Each number is 128 + 24 x the weight over its row's rms, rounded and kept within 0 to 255. Layers, rows and columns count from 0. The size above them is the row's rms in percent of the matrix's.

# layer 7 MLP down, 64x192, rms 0.269, rows 0-63, columns 0-63
size [ 99 101  83 103  97  98 101 109  96  93 107 113  90 106  99  96 101  98 106  98 103 101  93 102 101 108  99  94 101 100 100 105  96 100 100  94  93 102  97  98 104 100 101 100  91  92 108 102 117 100 110  98  93  99  96  99  86 104  95  95 100 106 104 105]
[[142 141 116  93 169 173  93 153 156 130 175 128 114 118 159 120  93 164  96 118 120  99 160 129 128 143 168 150  95 120 118 125 141 134 159  87 128 156 134 124  83 107  93 131 134 179 106 147 128  96 144 148 138 127 173 142 135 108 128 102  92 113 124 146]
 [123 103 115 129 114 144 136  74 114 135  92 132 116 130 100 144 105 117 110 129 152 171 118 142  81 138 154 135 106  89 146 156 126 175 123 156 122  99 127 124 133 139 131 117 118 134 127  91 131 194  92  95 151 159  99 152 123 162 106 162 128 156 113 135]
 [120 136  99 155 195 133 140  88 170 138 126 135 129 128 136 161 139 166 137 130 133 102 106 123 108 111 124 141 115 127 135 159  99 195 148 118 131  97 142 148 135 136 123 157 147 102 134 121 167  98 119 113 117 150 154 172 141 125 170 155 131 109  59 140]
 [104  96 110 116 113 137 128 128 158 154 165 134 119 125 153  96 148 153 131 164 155 103 122 152 160 122 122 132 133 166  91 121 138 104 133 148 117 101 112 134 149 114 131  80 101 141 142 143 143 118 127 147 162 128 111  94 156 136 119 133 146 172 113 126]
 [138 128 149 132 150 117 141 120 131  81  97 136 132  89 156 143 101  87 124 146 100 179 122 144 152  93 123  92 139 144 138 132  74 126 107 106 131 112 123 159 127 139 142 136 119 122 161 129 107 154 139 115 156 149 177 131 113 135 183 123 154  77 115 159]
 [137 162 117 109 129 121  83 128 118 144 103 134  95 119 124 177 127 141 111 135 148 157 126 149 158 141 132 110 160 162 168 117 152 109 106  80 119 153 131 123 152 183  72 121 137  94 155 172 144 122  91 146 124 124 151 124 124  91 135 166 128 140 113  95]
 [172 110 104 124 125 128 118  88 156  91 135 121 140 142 123 110 174 127  58 128 108 158 104 110 156  92 123 141 141 209 168 112 158 157 137 156 125 150 151 109  78 107 146 179 134 166 159 127  98 131 137 148 107 112  92 110  95 134 137 107 151 113  84 160]
 [140 161 172 103 125 160 150 118 146  84  98 145 161 134  99 146 126  81  96 146 122  93 113 105 106 126 111 106 129 135 153 108 107 142 119 118 102 142 198 136 133 142 138 109 140 106 131 152 134  94 106 145 120 133 160  98  98 114 109 135  67 169 141  79]
 [136 125 159 103 115 152 147 148 146 131 121 135 114 172 166  89 153 129 151 125 175 129 159 117 103  89 117 134 171 116 119 115 135 155 134 133 115 163 116 161 117 125 105 114 103 132 102 127 120 145 124 107 100 109 130 127 125 149 115  94 144 107 148  99]
 [113 141  97 139 120 127 123  95 161  99 151 129 176 129 122 126 160 104 131 141 102 165 142 138 138 135 122 114 132 141 133 162 144 151 141 156 119 146 162 141 107 124 143 132 131 172 157 120  96 114 156 175 116 138 110  81  91 132 118 150  93 119 107 103]
 [119 130 124 140 123 135 155 140 120 143 166 122 119  83 148 119 114 146 136 128 113 169 177 153 111 171 137 107 146 102 154 129 105 134 127 145 152 149 116 101 107 172 150 119 154 132 201 109 174  88  94 156 119 113 192 145 109 146  64 110 126 113 137 101]
 [110 133 110 122 126 103 109 129  88 148 127 129 152 127 132 139  83 138 149 126 154  93 104 130 123 119 160 148  78 121 119 127 146 124 116 120 124 124 138 116 169 156 139 103 151 171  58 154 143 138 130 108 154 125 143 119 166 145 145 138  51 125 118  79]
 [ 98  89 110 110 129 116 110 142 154  95 145 106 132 130 137 125 142 138 144  97 143 132 128 158 123 109 143 135 114 116 112  90 173  97  98  88 116 154 146 121 122 165 174 119 118 123 129 134 121 154 115 133 117  94 142 111 136 150 157 144 143  94 101  98]
 [123 135 143 115 151 123 139 143 144 104 133 114 195 151 162 138 146 128 127 115  89 111 137 172 181  93 125 166 104 109 109 133 106 126 129  98 137 106  88  96 100 107 134 118  84 158 147 129 117 101 113 140  94 120 158 131 138 136 164 134 144  97 147 119]
 [133 128 126  98 151 110 126 123 154 105 146 113  92  68 124 150 133 104  94  98 147 104 122 154 117 131 119 132 100 124 113  99 178 104 154 118 113  93 156 138 115  97 159  98 145 150 137 108 118 156 125 131 147 141 123 156 149 140 211 132  94  96 165  75]
 [146 114 140 113 164 130 165  87 122 143 200 121 105 125 186 139 123 148 125 124 133 109 131 152 138 134 137  81 111 140 119 106 127 105 109  97 126 141 150 111 126 129  83 136 154 154 131 108 170 124 145 180 146 121 111 135 141 146  92 157 113 152 140 134]
 [124  96 114 145 133 125  90 152 122 106 108 129 202 151 116 148 118 133 126 134 162 120 122 140 131 159 108 115 149 126 110 136 113 125 150 134 135 117 166 152 128 121 137 136 121 144 122 168 114  91  94 105 119  72 134 123 149 107  98 121 132 142  54 102]
 [125 139 120  98 123 128 152 166 109 118  80 124 109 111 123 140  92 119 175  85 123 144  80 126 119 131 143 157 103 159 124 110 100 136 139  77 110 126 184 121 158 127  88 143 134 100 136 132  97 111 152 114  92 109 130 133  84 156 159 127 139 138  85 146]
 [107  93 144 157 136 129 137  97 136 145 152 112 113 117  96 148 105 117 131 142 109 110  51  98 131 143 100 167 176 118 163 127 135 127 133 135 138 162 105 126 140 157 100 137  92 194 122 145 138 151 110 162  72 123  83 128 130 102 131 142 154 139 134 163]
 [131 135 148 130 114 140  93  77 194 122  88 124 127 131 113  99 115 135 154 113 144 114 120 157 138 127 109 115 162 114 108 162 112 109 124 128 132 132 105 178 127 169 144 132 144 106 155 119 139 145 146 139 159 145 113  94 140 108 173 153 134 135 166 115]
 [137 108  97 165  98 109 109 144 133 133  94 133 171 162 113 109 149 141 165 134 152 107 173 160 190 140 189 112 121 133 101 134 114 121 109 146 148  92 139 125 145 158 133 103 103  95  89 144  89 115 159 156 129 147 151 125  97 181 141 119 159 107 123 161]
 [145 110 107 169 121 121 150 123 120 152 108 118 125 141 109 124 154 110 124 127  90  69 168 101 108 138 138 151 158 132 143 128 135 117 139 142 117 119 100 125  91 130 177 158 146 142 143 106 151 143 122 115 125 157 141 138 132 121 138 126 143 127 144 117]
 [106 155 185 142 109 156 126 130 153 119 143 125  88  93 167 117  85 117 115 153 118 140 120 101  85  99 123 107 106 115  83 132 116 137 146 130 122 160 149 107 130 126 108 142 151  81 112  80 177 125  77 112 123 150 140 133 154 133 101  61 157 112 149 137]
 [137 168 126 165 114 128 166 141 131 150 120 123 151 109 129 123 156 125 118 134 139 120 126 129 111 145 111 122 162  88 215 137 118 119 120  89 134 164 178 112 163 143 184 129 137  92 100 107 120 170 131 136 127 159 128 141 123 114 105 101 123 118 166  94]
 [147 147  82 136 155 111 106 146  78 158 140 125 153 151 112 120 120  99 163 110 122 169 153 132 144 123 123 127 115 138 162 170 121 142 129 146 124 141 121 142 161  94 120  88 108 128 172 155 138 139 123 121 160 134 142 126 119  96 145  97  86 137 105 103]
 [ 83 116 129  74 151 120 135 145 118 118 123 124 137 119 116 109 126 158 130 131 147 152 143 129 152 121 144 127 144  76 139 164  90 137 149 159 144 147 157 182 130 116 113 117 116  90 115 122 190 122 129 123  93  51 101 142 111  95 110 147 127 125 142 124]
 [115 141 137 163 100 177 125 117 144 126 123 113 147 123  93 149 118  97 126 130 115 146  98 114 149 153 111 120 156 132 134 137 149 160 163 113 121 147 125 160  99 135  88 160 139 149 165 132 144  92 128 144 125 187 155 117 145 122  92 116 182 160 122 163]
 [121 154 166 110 110 133 102 132 147 126 135 131 102 124 104 115  97 143 117 148  89 140 144 155  86 112 104 165 127 120 127 120 151 140  81 159 153 154  90 107 130 147 179 149 124 107 106 125 137  95 117 107 102 180 109 120  95 152 120 118 125 135 128 173]
 [149 121 135  81 146 114 122 110 143  78 120 140 104 137 140 148 128 151  86 138 104 189 136 165 128 116 136 125 117 104  84 126 157 116 149 136 160 126 133  95 141 170 139 130 151 127  82  81 147 136 100 131 116 116 123 131 126 149 142 106 158 145  91 137]
 [107 145 126 128 149 116 157 103 119 122 110 121 143 152 150  98 128 124 137 115 162 183 117  97 152 141 119 105 134 114 100 117 112 106 122 158 120 123 128 149 120 133 168 108 123 153 153 143  91 149 122 182 125 138  81 140 199 129  93 117 135 107 138 148]
 [146 113 141 155 134 172 164 132 117 138 154 140 146 122 114 149 121 106  97 138 143 140 162  90 152 100 107 198  70 154 165 180  99 103 144 144 108 109 140 117 132  94  81 101 129  80 115 160 100 122 131 132 133 128  95 152 148 151 120 152 144 124 133 149]
 [133 113 111 156 133 147 149 138 134 144 104 119 100 123 118 124 148 153 145 139 166 144 101 124 115 158 140 123 177 136  89 118 122 123 100 145 132 110 103 148 171  84 140 139 169 111  25 139 120 149 155 156 149 115 147  92 111 141 154  67  99 109 141 166]
 [157 131 117 114 117 138 153 150 126 121 131 131 101 130 104 128 121 124  91 132 119 106 148 154 112 110 115  81 111  79 117 172 136 135 147 120 154  97 149 106 140 123 140 130 144 114 126 148  63 124 125 159 168 152 135 120 112  69  87 135 121 137 113 129]
 [176  97 126 181 138  96 116 125 152 110  95 130 143 130 162  97 152 137 154 108 130 127 104 112 151 132 113 156 120  81 117 118 155 156  93 137 148 120 148 161 122 132 135 116 161 174 166 100  77 128 142 127 102  94 149  80 198  66 114 135 133 135 134 138]
 [148 134 129 125 129 169 149 127 105 125  83 120 150 157 125 116 128 177 114 116 138 112 142 131  60 143 107 147 142 167 121  97 143  85 124 118 120 131  96  75  78 144 102  86 112 148 130 129 118 143 133 146 116 154 111 163 128 148 119 133 126 119 140 101]
 [148 142 128 123 115 104 135 160 126 125 148 142  91 118  97 116 152 194 156 113 104 112 194 113 118 142 183 115 154 166 107 125 135 154 135 147 128  73  79 145 137 111 120 118  78 128 116 132 175 169 148 172 143 101 123 153 123  85 131 121 124 144 145  78]
 [139  99 123 129 145 143 117 125  98 108 150 127 131 131 137 143 129 110 136 136 110 112 108 125 149 124 145 123 142 108 185 171 147 129 107 118 122 114  81  79 164 114 124 170 138 113 103  84 128 164 108 163 131 125 131 128 101 139 101 138 130 136 104 151]
 [113 118 153 140 155 135 107 127 161 123 145 121 157 103 126  96 112 102 149 146  63 118 161 128 111 147  99 168 114  92 115 123 144 153 128  79 140  97 100 113 142 128  87 139 105 125 140 134 130 105  97 126 108 105 132 134 176 116 114  67 139 134 102 101]
 [134 101 132 157 152 151 152 118 116 143 195 125 184 151 169 114 125 169 141 104 144 129 123  67 131 134 153  87 113 186 113 128 121 114 135 161 113  98 145 113 125 129 139  91  87 123 126 139 121 111 139  51 173 117 117 105 115 135 118 106 128 104 145 132]
 [117 148 105 138 132 148 124 137 110 115  84 129 128 133 111 105 171  91 125 143 103 131 142 149 135 111 168 129 133 112 103 152  67  99 144  70 118 116 130 149 124 171 184 161 100 150 123 137 121 128 132 122 150 154 118 146  88 115 130 127 157  98 161 104]
 [114 112 140 139  80 151 167 107 130 119 156 142  98 129 128 112 100 166 123 138 118  95  86 148 124 100 132 102 151 160 137  83 127 114 141 113 110  89 120 132  99 162 136 140 125 103 127 135 145 104 159 129 167 152 116 104 153 135 122  99 119 102 158 169]
 [109 124 145 117 142 127  96 145 112 127 116 147 130 140 109 137 112 155 129 140 167 144 136 150 157 130 140 129  73 156  89 116 125 120  76 127 125 162 133 163 161  87 158 132 156 112  80 101 128 145 152 141 107 109  93  94 113 153 137 144 156 147 114  97]
 [159 167 106 135 141 156 137  93 118 141 148 137 166 124 139 129 113 108 145 134 135  98 132 128 144 134 146  86  98 123 148  37  91  96  56 140 141 122 110 132 122 130 116 111 152 115 116 134 118 119 131 130 137  99 142 153 115 146 108 174  91 162  96 123]
 [ 61 108 169 114 104 117 122 125 114 144 117 135  81 107 199 115 115 102 194 128 159 125 114 190 107 142 122 125  95 135 117 109 138 132 132 114 132 141 104 142 119 123 128 138 136 134 151 144  79 112 119 129 156 161 132 159 126 140 141 167 141 142  79 117]
 [127 158 109 152 140  59 142  81 136 127 118 128 115 157  83 126 123 150 174 126 116 133 128 135 124 122 123 165 124 143 106  99 118  84 165 137  98  95 126 113 142 132  90 161 118 148 137 110 149 151 128  97 150  93 163 123 107 159 113 177 118  98 142  99]
 [107 105 126 162 154 153 101 148 113 124 136 138 117  97 105 122 126 126 132 115 159  81 184 169  98  85 107 141 108 128 124  99 163 111 120  78 127 160 131 161 123 127 109 107 145  97 178 156 144 141 118 109  84 148 167 177 127  83 104 119 103  70 127 169]
 [117 147 100 181 135 167 100 157 164 128 114 154  84 151 151 145 113 176 127 144 114 124 139 132 132 144 134 123 120 119 140 135  92 105  95 112 125 117 108 181 152 148 147 165  90 137 111 116  90 137 112 109 150 147  94 132 103 104 135  89 154 112 158 152]
 [125 122 155  91 110 139 127 143  97 115 126 106 119 130 123 136 134  90  57  74 134 151 134  48 145 134  91 154 137 140 169 128 112 122 110 155 131 106 161 144 119 139  93 112 139 104 165 112 126 119 129  90 171 126 118 133 131  94 144 130 124 105 118 162]
 [152 185 157 101 148  77  84 155 116 139  83 129 142 137 128 122 156 116 134  96 165 174 112 135 126 152 124 156 134 160  93 139 148 147 144 181 114 135 129 125 110  76 147 106 118 105 145 112 123 157 137  73 123 127 134 147 151 151  71 151  96  98 100 174]
 [173  79 132 114 130  90 192 100 170 154 108 116 131 156  94 136 126 155 147 138 145  80 134 136 132 139  90 153 156 131 155 112 136 151  88 119 110 152 143 155 147 117 155 127 134 158 143 124  97  89 146 144 121 109 126  98  83 119 118 187  87 137 146 145]
 [154 163 120 161 122 146  84 109  93 121 150 128 121 131  83  99 121 123 110 148 162 156  68 114 137 107 128 111 132 128 106 123  97 103 128 153 135 127 102 157 115 133 172 155 114  75 129 120 129 145 136 120 119 153 145 147 165 137 136 116 149  61 138  94]
 [110  93 172 121 116 152 110 131  96 118  94 132 151 123 102 149 103 109 141 112 125 176 185 122 115 178 121  96  90 138 129 171 130 126 115 140 117 105 113 140 115 121 101 155 138 136 141 155 116 106 117 112 141 131 141 117 133 146  94 160 119 130 110 154]
 [ 90 118 186 122 132 148 159  83 100 171 137 108 110 105 156 141 142 135 145 114 112 138 162  95  90  91  98 142 115 131 154 176 126 101 145  90 137 161 133  92 113 125 154 128 137 158  78 128 112 111 151 141  91 147 103 127 123 165  93 158 131 118 149 128]
 [178 126  70  98  99  97 121 130 120 158 123 139 167 136 130 188 179 132 157 136 138 123 133 111  94 114 121 160 121 118 142 114 177 125 130 133 149 158 142 141 144 116 131 123 130 142 142 124 132 163 121 148 149 178 122 112 152 109 111  90  85 142 147 161]
 [124 122 145 101  96 108 120 110 121 117 122 123 122 125 107 121 108 158 132 133 125 127 149 100 125 155 170 106 126  81 112 156 148 111  80 116 134 134 141 145 119 101  95 133 114 176  98 125 156 127 105 116 119 115 108 133 133  45 142 143 145 178 119 146]
 [142 102 105 121 131  57 170  70 108  99 139 140 104 100 145 140 155 132 150 138 114 167 118 100 130 115 152 106 141 114 144 127 105 146 142 108 132 142 144 118 113  80 137 115 121 143 111 100 102 133 148 115 171 119 121 100  80 126 166 133 155 146 120 132]
 [145 110 139 129 136 120 116 143 115 133 153 129 147 124 113 146 140 133 129 132 145  95 134 156  89 134 133 117 184 118 145  94 142 181  96 118 135 116 120 102 100 114  91 117 157 109 132 175 149  85 119  76  92  99 159 181 103 140 162 101  73 130 110  70]
 [143 114 107 160 133 158 109 190  98 139 112 120 173 170 149 122  99 128 125 132 106 114 146 101 139  95 132  98  76 148 134 167 137  94 145 131 110 134  87 138 137 101 123 107 123 131 162 116 139 126 139 111  90 158 162 127 157 138 166 134 149 133 123 128]
 [ 99 123 123 107 137 114 106 153 143 125 129 121 138 125 135 190 116 131 111 133  98 149 120 155 142 138  87 137 129  91  98 141 147 148 138 150 146 159 151 120 111 120 130 141 133 131  91 137 196 134 159 161  93 129 106 133 164 120 158  84 109 141 155 170]
 [149 155 137 124 116  79 123 144 151 174  95 123 142 120 142 117  97 122 139 129 124 154 120 139 137 123 166 122 135 100 160  94 114 123 144 182 144 135 138 108  77 110 115 106 139  88 140 124 135  76 158 148 125  81 134 133 125 152 146  58 137 143 135 128]
 [130 107 124 164 132 143 106  97 151 141 129 124 108 139 142 114  95 109 133 126 102 145 113 111 159 126 100 138 129 156 104  96 131 132 128 124 152  89 127 120 145 112  99 124 112 138 119 113 170 166 127 110 147 141  83  96 141 150 100 116 113 155 124  95]
 [ 93 145 108 103 119 109 155 159 104 119 173 138  77 133 128 152 144 106 114 128 129 117  84 139 162 148 121 135 151 101 147 127 142 151 160 147 118 155  84 128 140 125 102 139 132 102 115 163 117 105 142 114 151 147 135 127 117 110 146 111 133 159 138 117]
 [108 124 108 133  90 154 132 175 121 161 164 146 101 110 125 111 134  89 102 144  98 114 106 113  91 142 119 110  85 158 128 162 107 162 139 110 137  90 125 133  98 136 132 153 129 132 125 123 122 155 145  96 123  81 140 123 131 151 132 179 119 151 126 119]
 [120 164 134  77  82 138 107 102 148 139 135 131 121 158 161 127 126 161  95 106 136  93  89 118 110 147 116 140 124  98 125 123 136 106 175 158 119 105 133  42 153 133 147 155 115 156 133 113 125 167 112 158 119 109  85 100 111 156 125 156 121 120 156 122]]